Each number is 128 + 24 x the weight over its row's rms, rounded and kept within 0 to 255. Layers, rows and columns count from 0. Numbers have three digits each. The size before them is the row's rms in percent of the matrix's.

# v: layer 9 attention value, 576x576, rms 0.0141, rows 376-383, columns 0-143
# o: layer 9 attention output (transposed), 576x576, rms 0.0221, rows 376-383, columns 0-143
# q: layer 9 attention query, 576x576, rms 0.0202, rows 384-422, columns 0-143
# k: layer 9 attention key, 576x576, rms 0.0199, rows 384-422, columns 0-143
v376 096:122130108051140138104103121127141187167118132097141137098079135164158114186149119129124195122107112135144136109134180124108164112147210093128117121080129102125113092142151121129170163118145130139118085143123153153134100158141107127152117097122109177096186162128121164135155142039113115104101102143104131118121132121115150096147116143133135162155153170133130151143135143118153107131133135154096126145127143072144108141152105116182129
o376 102:094138134129144143149089193120129166150088123162145106129128141132144112132142118027124126139168140167123075139122109126135153099104122125103125121121140145120123153099097150135137125169106140118121153129120116160132153141075112089146144149131119084137133092134118095107117156132141101133177134068124121133124095144112104150133143086139113185139149133102050155101097124114080159132155093113120156125091097182123112141149086135168114
v377 104:125097156142114129123104128142137110151077170071180077119180123091105125095100094133146135127138140146116087139125150137147122167130108105075145182099124125101134027105168140151144152155103122114207143124171123159105146135166134110096143149127085120125158118155178154133100105084118125141155110097171170183094144158143166117145105123158143105108111107136125179163139130125110133129120142117091128130132142083098117157136145119134135
o377 107:107139095122126112121134124140113112127142105116152153105117139117129139107123143062179115120110112163154109117136133108122127134098116120167101131160135143144123103106141120118096116122120141137128120163122143113158130116148114099113143172144112134189132159135164143114123159097146085110143157111113144139142067139139101110118121160106097092183131078099126102143108121148101155137128158134111094173107089159125127147107119126099152
v378 098:147145158113135136132160136114138130139118094176114076153139090162098129103147091122146131110104108105118137113160157107144137106138136087144129157130137138115131204175165156120116167164146118140099174128113153125152208141129116122097110152149139132129114145106136119114180148122137141130129112138130116105116128127144124116118148088151116142129138133093166100146103092132113128120135090143116140123107131129140102142116104157132131
o378 105:154086100125123161124113107146110114116190126122128109147145077099107115112115162151131082157122162114126159084089101137102116115147133118114148137117124100142112149130145093128130147088097153099147152122166110136104104094139112140127124123120138155127106100150110137125128130126120110161107131146169154125110146111120175129163113143160171084111119103181143124126162144133126152146112146070145121147126144098120142113103163149123136
v379 103:140127135124153150105118119118069124113140167171154116152093108125151136146128136157129146101139108142132134148116116138118160114170099131118165099151150128141088122128146078118103135100143097156135049146142141119177143090127124152116089101152134180098158136118091123072102143112149131150136122170131096159174132141104118168125095062074145114122133143109121101118123113076140131160096132105117159112133106116128132123140150137103107
o379 110:124117128083127169126122078155118130118143136146132134115139116117109097139144104179092091130174145122105130091142145128127078109151128087116108140117127085150096120152113145179144112105128108097150153095127081146079123133100091127142109109118174145101113116168129087108141115122136121123161131138156108104112093119149134148100099131126139164111128128105130156121126152112132099154142120172098131176143146094164148136108122180156157
v380 097:119132126125120117136126120069155179110163101154138142111101156161142125159101152141113125133117117080152116139184071092155170142137106112129122139087078127112153129143124158141119135115124143159105118121168126108120117178162112120138128099121108124138110118168140159133079108177129148124122147103128094080152167113163135110163152150116154154134110135163101132079149155075112140139128129118101164127125143107154137113108104123157133
o380 104:105108118117094096114120181132148123136122146133139136130128115151116134174122121103126141104066153135078100162089123144130160093125139141084132130135156160149144139096127121093120149153120142166118161160118135107086120102107154150135190128130183129125143143083106135121119142170122101124127073108131128156129141159123139138119133115145107139118117142125130129095133109104126135101080131093179147090105120152123109129140119089121065
v381 103:123122182144155113127133121122135113121114103105112127150145147121124111116132121175078110127169185129115167121128055151119137131106135099135170167101159131094112125135156131126137108132155135113109120129152114101130110109088157136116133116132141117093087141119143131107100141113137113149156133110091108116050109142125131118126164121116124116164141113140128153131124110145107142131124097089196119104087177126155120159140143166112163
o381 111:154133090137120105136081153128114120131160131099116128108109111120131132119096161113141144129040136162170113106108156177130150094130170105135152120129094147163148156140125114087134125126087140156153114165120138122147104111175149165125154126147145136134125164085151147141114122123085126149085087147126146107125129124090144127127155167148122056140134085174171095104123126107177134170129126057146124127120116136115162129121154095049133
v382 106:089143120138110140146122147092141142133154093119102129171103100123136127184087140123137133161121124141146170130144134133131100127128103116110108178123137159118170167126157165122126088112126159147153161130102111135112063109111180120144137157135140139145154144130131108135145141163077115129126085054120119129118091126113132078097156155142116130165078117125124136144137129109126155100141085130088105135074150131135136132104167124153100
o382 116:125134109142108129117124151142141107157147151068129160106179108135098143111087126117115139104057140131124105126111106145126137152141177158102134111133121129138119130181143088082135122143091126174114134144129127109124101147130119136119155146155147138156134128109144126158105116133095090139090083116153147102128140122077102120120128141127082142160155104135158110102113131148136116114119139036143138088097148152152145164112118113144089
v383 106:133106110148111140128115118137104147115104112148084091116165163122135121109120156093135179140124130117145133116106140128152160115130099131142098121135108107152069156115066089149083127120120125084130090096101146110142113147128100137159131117107101120112095109127134143151137155135135154104111141141076113113126150133136142140155075125127138137123158113162120104124137140122145106136166140125139150144117065159112145124106142117133114
o383 113:157165123124145120128166101118121161145078108191096101152102168126137115138179117145118126155200100104144165141163153130130123143161078133141135124096102132119167150119110150164112150148149128093111124099104143165165125136135147144110098121143111115115126152149099129092156107130200181114162186134112127113131084151132157106140138096122148121086104168155133163127132107136129118137126107189131086129160128119125083063151133105149123
q384 082:128119133148133095072117089154142094096136084134188127107163119167123100147131103124138103124179141185128129133121105147141129122127137138148113125117113131133106131162122095130135115124118119112097077107138131129128098130124146150123128129135206080180155107155118142137147165151092154118158171139082141118172097093129134117090136152151166145093151121134080131149120114149161080168169091175102128114158170114140140125119120107112092
k384 083:099172127133117162143131161113121085128110097182125080163152118114148093118135169131118121160131113125140077102134132185108112138129152113102126111089159110169127130140132120133139100112137149155124161092119156115133114090136142104150123094140118093158142170135146130134152141125135139138171153130119137136113123153115202176117109093165139119103129092135115135160163135096121106141108133124100093095143111166077141171095138096119099
q385 088:173139126128101111146119113113132119122106139153135120154135101135122157092106097082100070122152120114109168113118114099152184151123118121147161109134151122132140185120120173102100092180149141131125106125074105118102100091137121108108147167069097173145121135125156119120129128120091128118118111128149100108142147147143073109189127129150120151126120087094133139106160093119132103139140121121132132185162185104128131123118152097101123
k385 089:158142112144129167118151069082129084142159172154112120154164109142117128101163099112140150130125152146134134140164155162132189139148126148151161109123080153108137136157119138120105109134125132113140088108098088148139117080155121113113153127172109176122143097086164138105101088117124149096117139123149109142095113129160093166144140151053099091132127142119128147147144123134149147124109142104124103136135142123137109152177107092126116
q386 097:152122128081119164156123132057121097137134096124101102138089107132141174115137124095114122128139121113132104138150110106129179155109097133135159126087140113119142154126118125092135118160155129136108169125102145126113097133147128138109103146123094178135085093151144110125152128122117140120119121097156096124150140191135107104172130085108118127140130085111141151106133077165146144159110140126119118159125144097121133145134149153123103
k386 097:146109137107105152180206116114137158117169131118126160154115139160124140081104080093128153128135144109131131115157144075147155126137114151158146184119118117094131091133128182116131164131131099102129114160121112123127161142146156128088129137104115138103163071129151137098108100106105135091091078142153137108142152130166078114156168121133126118157141153112175119145106129144136122124138162133108141123084141128155100148161150142155164
q387 090:094130111178161115089114115144117134144117125107154136119176136143142087110131124149136134104120157172178151125100141167114090144149130107113123125176107109151097083157141105149165129107089115123153092159148125137126139115125144145155082091164173095133126188123130128139102125113146126120145167117084172143151143110107148156078106140144141122095106180151078129146104145128096103112173127116156093106134116120148125133156130132137120
k387 079:104126097135111108120086147181128114142119123119128121148173151114104121164118143127139101118125119123153153136071131167078110149130148123105143098121103132122135117144134107116124133097099122166093112108131137173180125129111105140130116110160118140147121146126123127138138154100158060177124135120138153125116134089105092122113109200113141131115102110141082148137161160143130080077103086123137113157139077164128122119109094140135106
q388 085:120131103127148118097109145149159121098122141115140146120181120101140082126154140139123111119118120157122152129133140164108062151139159115101127142208127076119130083127152097127169158088069101129129103121129120129161143127107141160124095106170180108141137191095122149109097088135165135122132144132090149139118117082085174127107112129151128135086119125114105156156099173132114078101161106153165106117120118129125116124153121175125147
k388 074:122140128177142139120078161179110093148108128155154151128137141127125148168095136112144127143137118142112120113115134185093094098141191101095136133113136150126159121105149125112121128139114108142126104096129139159203162142130145135153101132148123133138135144137121143143138148143144033124140151121139122157117169105106104108108118203109115126116089114150094144144152127122121103121150132140147114163124106140134167121078083104075123
q389 093:119107146125159130098099136152131155147111148120136154092161133115122074133129144133151127129096152170115153145095148160089074123152159137111119149177103104140108092168138119146143161070091116122148105133156141161168127118117129149123128107164146147144121159116127142164089125124140122108132130143090156144108130101132135170087086156139138126095129148132134165175114174157115080117170116122132109121120135146158115091160111143154141
k389 077:105120127124147145106107163144122126140077115124163107118131160114134116175129171140132142115136125137127125127104120158100075141112152104115092137125130152161156116080113110124135097144119155164148111102136168168173135105093135116139112097124139105152103154143133133169123174127124117197139163108147152141121177120107099107120108191126146147107104143126047153141152138151134102067125126157163130125132119128124119134128122134119105
q390 092:129143128121117117067105139120150101106149109137142085099133130126154124123102151135087091064179123136105155131124139121151144118108107143145147098130150153160151139096132116097157072137140137139120120132118116130126139096107141108167149167111109131137140132061139164098133156123176108182092161124134115097185100130131067156143155160174165178127131149146122117122161085109120150172118111129119104205125157141135071133123182114081122
k390 119:149131110109085129171190114065134152096137145142125128133093100181128143066138092123108118129151146130129145134139105098144176152124099121122121131134118131087133112129131174137146164148123119072116135143123098112091152161182111113088124140118091120120156102114128115105136095129130151120094049149136110132145128160174122091149146082110100106152135132134182124116097103130149140160119132117102127141141125117120121149136163131125146
q391 097:176129107126087111101124145118159113125148124136131093101118101147153181122106155120090109098150089108098127137126128121151143157128116139116140114125176151155152159096124131107136098157144178144112156127123105145139117109120136098132134149105120127122141095101157143126172149142155103164112127135139126113217134158140090146147165113143138183139135108108133102100146085146143142176098142095128101191109119134091089161116159116105134
k391 091:154128112110094112179167095084119149086132136144137118157107081172141138070122105120107110118123136137123142124148131091163168148137097143131146139089131137099132115139136174106109122161135126099129137139107110096107127120201125097089131142098093100114146099121115090114142093109141136099097109139110093129135112141161124138120155094110112117124157102143162077144083078118141166156136106112102145155110134120145106156138163118145127
q392 092:145109132128085129158125120103122105134120089155132075155143109111139146110100116099101132110104118092117107085155146075152152156120118166123140135081194148138137166100143148104119078131161145119124140112127119087108126159163077118109141116076090116130108107171140096123125114130092130130126132130162113114149149138132124132119131140133086130135160128149122122139178089140146141160114128106122170120102179112124105140105162151126139
k392 073:118089131130166166094093111145108096127146120123159104099152165098118138147118152161155162125047135129163109092147106136134132126086117169136128089106144104134094124121132099121115121122156131171153132148069134122113098124120123120124142146133149148156117127157126105124126133129116127123132169091102148105127115138103120134109139173126140131122104140151106098106152148126099144127139084125128118108130125121118135086097126131174121
q393 091:122133101155179154128147094143114142125118113112149158106144146089124059151131120145177162120112137114126123141096127154095113103147140111127108103132073111093127164173112133143136170092090122117110112138149178139130145118133136162120147123120152160105118175171111116127147121114145128075142140127111130171083151122105133140133098138136096086116131142127110166126117166139088101074150125145130100086141146127163158103133098158139128
k393 062:106156172141168119117088147136122137135096153132140147109138160114155065136109127136143135144170137117123129132096107134116068111116121122124090133154174154173169160131101118165135150090072161120131131138168114152114156147084124140144126118140111173131094125105160202130127121129127132142154146118105142130096170150105146133165125135150162126153124153132137157087130143151117108078103125118149111125141137151111155106165123117089145
q394 109:124112125129121167182157126123126113152116077142134122141138113114108176111083141115114145167082154082131107107146120070155166116166074146141160094066150127114110116154125177129092118152135125118133162099134126102120139152181122121105141101099093127129100100138107100088115130132092126115113134123120098124162122139138139137137133144127121118124136094149174091126119123117163137145117132124135147141128128130155136128126159115125136
k394 130:092137145153195148107102138169114105149111095114146127096145158111112106176134147151164151151131126111143113127124139160102086099101151103134114124152135107157114141106110070147146116106099140182122112136147153135140107110072136138144120130138149152153103160137146139143114152131161133160159193111119162141114122101126119143115088141147145138125107121125077143137136171156130120114127104139147102119132126140149136084123114143127121
q395 100:138140108117122113104128190120153149147131125140126124145144129139131129103137157107113096118198148139129114135160121141117130149095118114110110126128162175132163132073136092103149130159142163155104121155116113124125137115085146123129155135134153107129126087093141164136137125146130155138086144146134133122162137134144108131110135129177160160087127144101129130102131115124129108205140139067117142141123153116080109129134162127107100
k395 069:145119115089092150142151126113132120104131100175112098119119091108120133115161175113098137128089138129129090095127107080121179149131101128138151120098126099112119121126133155077121148170148069098108147143106119090135128120171142117100152115139110114138158118125151105097150125130111109115156104106117114092091129150158137116116157150059093128150149117122152093145120094108140134149142123061107124111103111087144148129135115115133117
q396 101:130166186131104130147157106144154090121091096150136112141131103136116131137099117132109137145090126118096097088145156077115114162164104147119177142096201102135134113090107154112119112183111128176156148159157108127147106146119112125115134090161136120120120113134127128105117132167122149148161123121118119130113101140170137085111125125133150155079118084172161104145128114143185125147128097117105110123098125118155100141141105142119160
k396 093:100110116157148139078116223184118144138130139114107143147118203112120116144128115158132141131126118156130147137140117153072067117125161102136118117156124141161112157112086123121110104098105121132150112105151149135168169120090108152116137100125135187112108102112109136126107126124107107120147129110117124126137182100086154127130117130152136147124118173148091138147147200153108113077136147155188169085110129129130155084130108148111113
q397 103:103112116133103146151177079150127157113125088146113170134120143155100129141137081123103132133088127143111148125136129096147144134166156115130128122126100117104109105166135172143082155180075068096132141111131122154157122118164102176078109117105144108149143128147105085137101116148093126107133114135117134165115129119109124126133107134083066094126128096147135127154103112153169098090160143165141163088188099166150108151120107122145110
k397 076:144153143180167115108109116180105144149137116114125145096109165094086070180109124140121127136162117127124123129116123168111121090126147128112134123138122139110130119088080089161116114083058184166118127098150166190126145131100121147174135108119125136106120169124137160169107147140133145159167141130143164145150144094141096131134147135170123142136097184100137187122176185145122123097154129136168120126141141108109125093142116140134152
q398 098:095102110161120151178155080145120112140102130107107162166113124178122117114133107137128169140083121134140091107069144098164109141180086106143182123118133102103088092166139166172095132136109090106137151095135109146152113111129115151092093090152158148119114141138113123107103123128107129098135118146112137122116135121117150109115103155117118129106120115141164115145107150114140089080140124138138135096133069145162125095144101145167119
k398 073:118137128164174130098085131164120163136125114116126123084130169103125115145100116146141129097149111128181154129149116152129106096091114128126127101158160123149152116135106108164113121109107199154157104133162156142104120143117160140166165099105143103130121171118131121124101137139135139143169162129159197110126132116113084135148133143175129126109108130143130150110163206109131111084115106158189133123105145107108145093107105139118131
q399 091:143149121136108130076100191113129142136113158114116152133149129176170107157146153112135104110130101117134112174106140173122127116106163128103119126156073143143150162136132137071126133137140121136120118124133130110110124124106131098127124139144112100114128080101139115155169140111131143164112115125163131104165101165114107159117162084126140141157115147118097135134153118115144139137135155142122153152139093110093126147089140118128135
k399 071:119122147108082107142142098090143120130110140152137097101146087144146143121155154098085107087107150099100127134178112139148170142155140145133166136090146118116166115180167147098147109164189085108108157153122076082169097111161128094070124109132106131137192140085095156116151147128124122139115093134134097090122116132150136153106115144116089133104133130136156106131114087103147147190115130089116117136119113142120124153173125108144145
q400 091:134136133125129074114125118160109160127144175131119146101108124124118110135148073133094108080143096159143153145109121156177109143116177075135119156188095106154114131148160115132124125109140123120146153126112139123120159098125120191117115184126159114109136174148128119140118133114140124128165136145145130150080156111143109136163109082087106099136135099108132172102126141151107148028106152134194116090159105162135136133103103145146095
k400 112:134131124102073125138178102116166121094153104154141128155113079159148137084113117102119128123136137152125119107157101099139201162138108142127146152103122119104156113139148164130137165171168117082101131117096109090131117116156136110087124146128128131140157114142150123104137080123133134115121102147142118119147112161170121163128161114110096125133131111126164110103103078086168144152124131129113093132135123119125121148139124108140128
q401 096:158158110131092068111103163150105135141125156121131129102088146145124129145171143104114132091180118099180149177108115159107115166113141111097106101139131132116126127118154110111120096145137132149102104140101129115119144121102140115148109143138119119099123080099156129127154146133100137141113134113148133115116139132113124136114125110099153141134151139094118145133114131131141122124144149106113148138110098143108134134116131101122118
k401 075:114112123141094080130173125128144126095129102161129109152120078087117127059177138119091140104121100129100101140108161112119150165145105121152148138115107136072136125121172163089158124135192111121147157145143122072155112097185118127106110144150095128136147099121122107109140132145137092122135101143111125117113140165144119090135135122095106124105115120105142090161054087128120120201123138131084138157122081101112136166122138139136122
q402 085:120155148168121084125088142143101120137098143135132134116119144113081128131137100157100150123123131169175107159108113136139110128124175095131094140159165097132111064093146073141155100111123115144138112147110144151184127124128103114148139114124138126153110154141149112122151116149115137147174090151144122132136144121106119080143114112121129155160131126122154171119118186204140133090144127102160133104143128146168149123141144119110114
k402 089:139126142109052117152165174113142130116138128116107058129138055130140120096131138108101135121131122140090139104106143085110151159127133120132109141121146135082169145128131132118102139158168101121140113103139130094128114125152165112071140136137127107149158082140138119117145098126135115114105085141109112129148135141121116120121125110103122120120127115107187090125081083115139152155105138128119123149119095136101139156123130144124097
q403 089:113126104086098112116130158135127132115147137178111123127109094114145132149132156100118128092123140140126135124121129111140152114135128137113089125112107141115160146134140125080105097168177174129096140153174115133118186104147147148090098192134093120099127073117116101185152157109128113136159138098148060122129123111122116144143104128116149090138121124102119076148120058111139150143126123130127137167124132154101135138091146159143135
k403 072:150142126127121163134132109123161107111149109141120117147111125106130134070145142111111134113138114106091088147104122107096131183170160124153143134094139179118097091134156155103116116154226082154104133104111120076117076139153134111118078090128140151132142101136123127086130072159140108144124134111117119137103130135129137113134105095094109114131086141138120117148081063126132115162156124090107118097094110134127125141161143138136180
q404 087:158130128130128116138128153140117145130158201097094131090101197110131156137177120146135115090152113152126116118104138178194121111068134126137104128160088125141150123134143110126111122100106143156162143151096093130136150128147132127187137152144156135121115155135145143142119110140128110154153122127107147122123122144141058109157094103088125086142094152116135141111129149136103153082138127107175118123151125140153137127143095112136144
k404 094:127138128111060113140147121108178117114122120122154097144122086150122145107148131117126131094130159137089095148118136080125171165120124127104131168108133144127129120155145120092140147137163119108125142158120127097141113142161099124118118124125152128141153115152147123088144103130110131109096091144129071113120132168135141121151128115092098127138154130141143081118102030108150141158106127105094102145132114133096151201115130107137152
q405 098:125127131112117096136139116159144170133152147111131128139127116137094096128149105144069156132164103154130154152125101142147119143108154118124120125166097119186160128144140127132105139126119105133138102130097154140108095137082133197109114100144160149131114139137121108105118156137139134110105110154150174156137156143155086150139136117124152129149109118093097179093158207165150133087128112104140170144166142113143157081120108101155121
k405 092:148112117087092097165153106080102134166138111093115150173109090147127102112145169106134129162135127138127115121118115122097161135153119110141151133075129093129142156144092177143120151114104108111088156100129130147146140116129123135135182121109149145145150108110143143121104114150098138110150121155184109127137139153148077143164124128098119147135134137137146191147128137106158143116127166148152160151151141143111135151145086092111094
q406 101:151134110154137123159115100116127112112145143096087121139172168126121140136124105126146138128193132101089105148132115148123140125121173133143137163141133144134154127157126125162144146112072133150121112138121134194125147111087105127164164135126169138141131148113142150152122130132128106138059125128129203108106150140111132113143157157143103134142117200085138153080130155115127117134117132128116109129176170123142131113150133056164156
k406 093:139164141082157087167157140117134117117144116080149109144103098175124123137136127127120162125154140137165149149139138124142131099121114099128102145140099107179098164138130152167131146091071128128159157140120099173105138141129100121149162135115105121132172130127151106121126129133143159122114149148098134106149100155152100114162127087134122084134119091078181119090158134135118179133111137103123139153130131125142123159093145085134093
q407 098:128109107113131125161128144149136155123150144121084154124118173146119128123158137137191093140079097084085135149106116168146144130110153106116106129158102152113170150181140122116177148102113120102145123095109129131073159130161136133103077156104103100085135109116106120132138120109177154141119104127146098132149138170142136068126125115096112114163121143107097146143138104118154130103123138100149158119131117130104135173103131084115140
k407 100:128135158104138094131123094160123099153167115150178104128140134119108118126130134106123136099172130113114131164140110119139180151155132168117125131114101132109093073153142167162109135130098143163149089102127118179123127103154106132154133084122117158152168125102117129105131154135141114137125090182126130087137109137112176153150129114114137136115173091122159137163149086133105101108131099131095116137152136133098114109133123086136158
q408 089:134153118152153121151147077138115123160115123155127117145159100167163114132109150162105129158135101134090142173139146137095090098101063118113139141173138120148127104121131139135142131083073114126132125100129147161108136109110092111101191103080145147126126101098132158122134144083105136094128137122138167130158143173123113149086105132098110107097147147145132070087141169119143144152147130155111092130161108148115106146121129104149152
k408 091:167156144119153117163102092152172107109106140127164100134132119148124137157143127147118143112119174092159169121122105161116123149145122114108100163168110119147126128140130107155108119129078129122095147123147119126110128115092137149148158142091075124096160172129102117112125101144081174138156153143140125130150128145122066134158180148163130141152153128136117154124157173171133142067110148122135113130139151154120113108111124131118071
q409 092:134075089105165171160158132116108149110119164134138095187128169160143196121139177122172091114147135122114146135133141132179160136134124149128103099134107127096146155125128135159110140104128136129082142143104159144126140130105127158160133111090141150147119149129098134137149148152165152097114155157096124102111165131131130124120182167146139097119105125097137163095167098131106108181136082160087114122165149101107143165178139063110096
k409 094:080127122144137114085114119140100149125129128076148137114122134108113122141125121167136121088138130080156103135148136112165155103122164163144151117139114133153084116145106114157127141128101166114163134093098108142114128153132102117167173151131101141111154110177160111135121125111125165122154108144105179127124118145151146143123140111131108115108141082112152114097167139137098154090095132088143157138101131158140112132080143123139160
q410 094:119123108143159145126140160137126146090094100162142134178135167144169134119140176085150138134150164117080134159138095119117164141115121148115128130150164139146179152167110167168143135073108124143116149134100130108126156130124147162130136152098092136146114135121158125134132114095136125095126126104111167124098124122086130152120115133159142126148150156097103116102121138101157125181125136157085100127139123121112152162147169103101102
k410 095:115135108116137120121129043116116133116132097135146144131118102175138123167139122135112121115084119099181130113156150158176152125102083129159113129117116127169130112089114135146118129127083147145109137137160115164133142136137130114121148159105093115107172178130159121110109160121137143147128128151155135088131097134160156119152147116143121148115183127071159129118150153108109155111117134139154144147160155099132115101093129113137125
q411 098:129171134112082107096163117126147108114134148130085152107131101146110107182173131118096174107085104192147100110136127127136131132113170094120122164119121125104100124125164120116134133167103109126163109151148124143115102109146120143110078150160144095171159135112119120160143112126125108139140125140153110113133157097161187085169110122068105122124132111123125117175087100152168160114149154140127144080110135165155101156113075147148142
k411 092:160113091117115141145144185147129119102132176139094121147130107089142128096115118089122129162147116175062107120138126082102122157130151104121139120099153103035151092137124147105122129140173102130092098117136144094127103122127145149108113088138118123131123110113151136092143115156104082120099144065147110194123156148100119118096141131126127167141113142139098143142104078165124121132152109142120124132112098133114193144198136144135154
q412 102:154101150123099143125111155181109162142137165138119159141139154137116125142138092126138175124148135169145077115145098132142094165089197136119110149166155094160141122109125069138138114094142152132213132156121107160144095178116112151125118128145168132139092160152138143154109128151144112158158094140183144147097140141133106116139102121121134139150147129111140150091115189168135117109138121129136154118100128126167155128153125152167138
k412 103:144124126124108104150159116072173131120153110129087102167113074154150110102105133103128162167130163143118142116123173093127123140140101079119105160082131115111140135142102142134176172140113088121072117139127134129167126108149083125135191118125147133168195111131134131127136121131131120146111161128143119089135148160119126119100131094100131135121117122109182149121096098123126137176115130150119127129113154097122162147200105113124156
q413 091:100147120149127122152126106143132137094126137131115110141105111134136117115069143174136144133119105130139136115142136139096132129094141138136109113127175126129118104085137117126072086161133138178141130154148136130133113165148131120149177108099147143141131105131116146140196171143126119132147135170111117118111109157120099141127121137134151110098067136125131089118139155129119147174124088119107135127109139133149123093162120130121137
k413 092:145142128129142155123114171172154152128153087135134168097099147131138153117092117201121131112150143145151135123137106142108073108135107095103087120136124184149134139130105094131172130127105111133179126104109125118140143132088116147136124105067159138174091147127118136144130129117107142118160136154104151137122165135103112101121081129169143148157107176200111127117151138147152143087142144087160147135114136144119107097124116178103178
q414 091:088100126152147160131164127106116153120158102184135140159154128146181108135075239122154126124142144088125123149114137137121123123142067169104155094102130149173162128136146122152119125094166128168100150150148138134080133133119136128134152097083147142147090079112099162098129122116112117104060136141125135130129148139130129192116125148139139114130143140114089096120140140119119102178128119150127083162133140103116142146152114148112137
k414 090:118162122099144162107088102110152118141128135091142166116132150135110119144082097189115119094108142081157140134150092171151128122135133143114087127122136129175133124141150123130148144112127171133130136141106123137108144142110124150145124141082111113110124151164102108181123163115128174135105152156125146125162136117108127123141137141145113116131168145169122112135165151130130128095156136121182129109122114165129116112112173140115129
q415 098:119122118171136111127131117114096098168092142103102156075158111111157144117106148129110143117140093120124103149153145152130086107107129115149124121140144157128125127088167070120169113121125136125115124107111133123148098116156141097163140078165166085130067138124131158150167126111112125126139124137140130133147084132097142089124148117143171118136124188139128140148117103111115105131122135126159090150107108107155137102143137174127138
k415 099:121113126133112128089141164159178127107134088126133113159130128130179098098159121133137154147075156112106130150126126133110079121136093165101148097132101156132118103183158103099144128142147122155150102171113093135154133141150157142121115095099123109173126141112110138137145156103156127129117097113118164151097141120133173120117059162161088109122135136139130086092111120156137109158145073155104077120116116115116132155143152132109138
q416 084:157074127122086168149139124135144116149161144139147144171131141144110126096118113100152104153130113133096180145106120113130158149116133105138179139122184126137133116092158125129110132193125162126128146111098095098141095104124147169136141172106084175131116067139135106134155128116093140098098103112133145115110134170135092142177139122133082129127113126113139101096136121128149103170152142111134120154144149136135151121140153109103137
k416 082:119108087133138164144151113093131144115150130160148117175132116148107156138157091125123134139135130162161136130195134101144145103126110123140136121095093122100131098105112177106111160107136121122119092131104105117119125119101125118096116143140106144066147138121156121144116075176094125124122091112170142146131142164146086138136146150092173066136121082135162162110124165125185172129080105132089092134129126142100145137167126127091110
q417 085:134154075082137130175125147101137127103136135143146128182107107105096158141133103130156135132082131097141126135125118095105137117102121133125113140104104128106149134093134132107130155168158143117106171139109145095143119121132142127105142119126091146109121094105175132141117111131100103094115122127153118126108158150129097141124137102107107151162147123082167140135131092156151211137105143099103130150099111179123101118158156145112119
k417 084:130100146092105168164144086093140142081156142089155145133123146166124117095102070076141123123123109151141119132129112094142164118118112158129143192135095122119134059112124172111072137121176111109151123135132110130111120150165102121125156137111128133090100116154158122165121130149089122078088088117112129092119137129168099133158143132112081125169110140085137107153116096137107150129147138124154176134131120141153095115135126157126168
q418 079:121087083128136195101111130117104139135122147111129115139124133131163128141153113167107140111109136132175074124079150137096084145111120132148137167146110106114109070148135075130153146081139111127095155133125095077144164154135135110101137105157145130111109116127126156147142131142164097144133140114127187157052148103071163116077144132093102114142108175128171125126116105161152197125128160075134142108098105182136115121124124169151164
k418 083:129110139131175116136136150152140145126130133093128115124133158128124117112116127194102144163109144139121112146128101102121052105126092132116114121152132094136115102134105082142141117108139171173129161139150148126136110138116115135167117116102186092136127095125107097154104123104144144125132145123112143113147096126142163083128150116171131172136126114125117148113137122164082121112119104134157157095119130156151118107125148126161159
q419 090:138143144111106096140093111109178109092177124140130104126107097149135164107099147078111118117183115103122125132147121103174165129134107171157118093137160160141140179095111135105111098168124166140136124105114118160108103133135112099129120141075121128153159134108108109082138114137150127113121121137150108135176126162123073131167134099118102149133121073126115142116147063098160131132101095157117133220126151091132110137124161111090089
k419 103:159141103134091145156180120096149141117157118147106151124137119156118164081142103144110143123126136112108130126152128101121156134145120117141147151137124155075145101104131211091121161162158096116115118121107110124129128142167135118107100112134091115074141118090170112119119102125121136077105080130157138142131127133158112111146139128105102081129148100104162146147092122140121141142131170117099155145116109118155103143149115142107171
q420 085:134129141110094101098125116132146127087173113157144065147150127174144141080101145101106122137167121119095116126145119086188182137127142143099103127144179159120165171100123152129132079150145160131104137118121110150148099097113100110153133101106126119120152092070131117085133142157138143136089118137128105135170105163141104167152142136141138162132120113118116103114167088109130141146108119144084077200138152116092098132128165100115109
k420 102:118124113103059136164181134056149144118150127160109125127112112160114152088140089112111109120123165118139116117136101081129138135112121132128138118133099145085111137151139197115134129166118116096119141118123084108113152148173115137090112154126106114091178110115127123102131126144117157095121048125184133126158145157137117109158124109076101095149152113133152129131102103114121121165139143142110160161136117118162125139132125131102177
q421 081:158150119133129106099114136129142118104126102132132113125147112141166133115122134113077094094212103132112137133144130150161145133118144128117104123166163122138137132093122111136138109106130155151114120109125107116137114068103145091130148108122109121123169110123150109100118118119176102157140126112125109116195127142121073186127157138207156153107137131157121120128110105105110133166117141141119063211122126114096092133127160138093145
k421 105:136160111118098133160176104090147143100144128150112161128106118162124158089116109115128122145136135144127136136142111075124172139132111135130150141157127131069147126154132215105122161165111093076133163140145091133104168154186121145114141174136115124110146121142129090110121089135086133121116065143149126118153145158167124105141148115072088102117153126114161101149116098123140150140149145111124141136132103117142120126142156123135177
q422 090:173148132108091112155144109115128101130129118160126088139092115149099182103106102108121130127122095086147116123149128116187185128098122165133152139072155134155156150105121149111091108159152164129144146125099104082098128141150107117109127148090091127139118106116110136128160138133127156136124144159126111098165117163134121105156144104121117143122143107132130141120170077090159150143105123156114170133133134091100116143126162110142120
k422 068:122088101101144141128161070118107136107162136123111098126125103113136121095128137149152168133122141138125112123152165116200148128149109173127120132112139109170089103156130135144085133118147126089143138149096120090101112136153135132124131155098135121094135097099115099101118099111107133100086118125094124101128105136162139142144146095110149098131153132148175088133091137099133149177124110086138128101120103138112134166119148135174122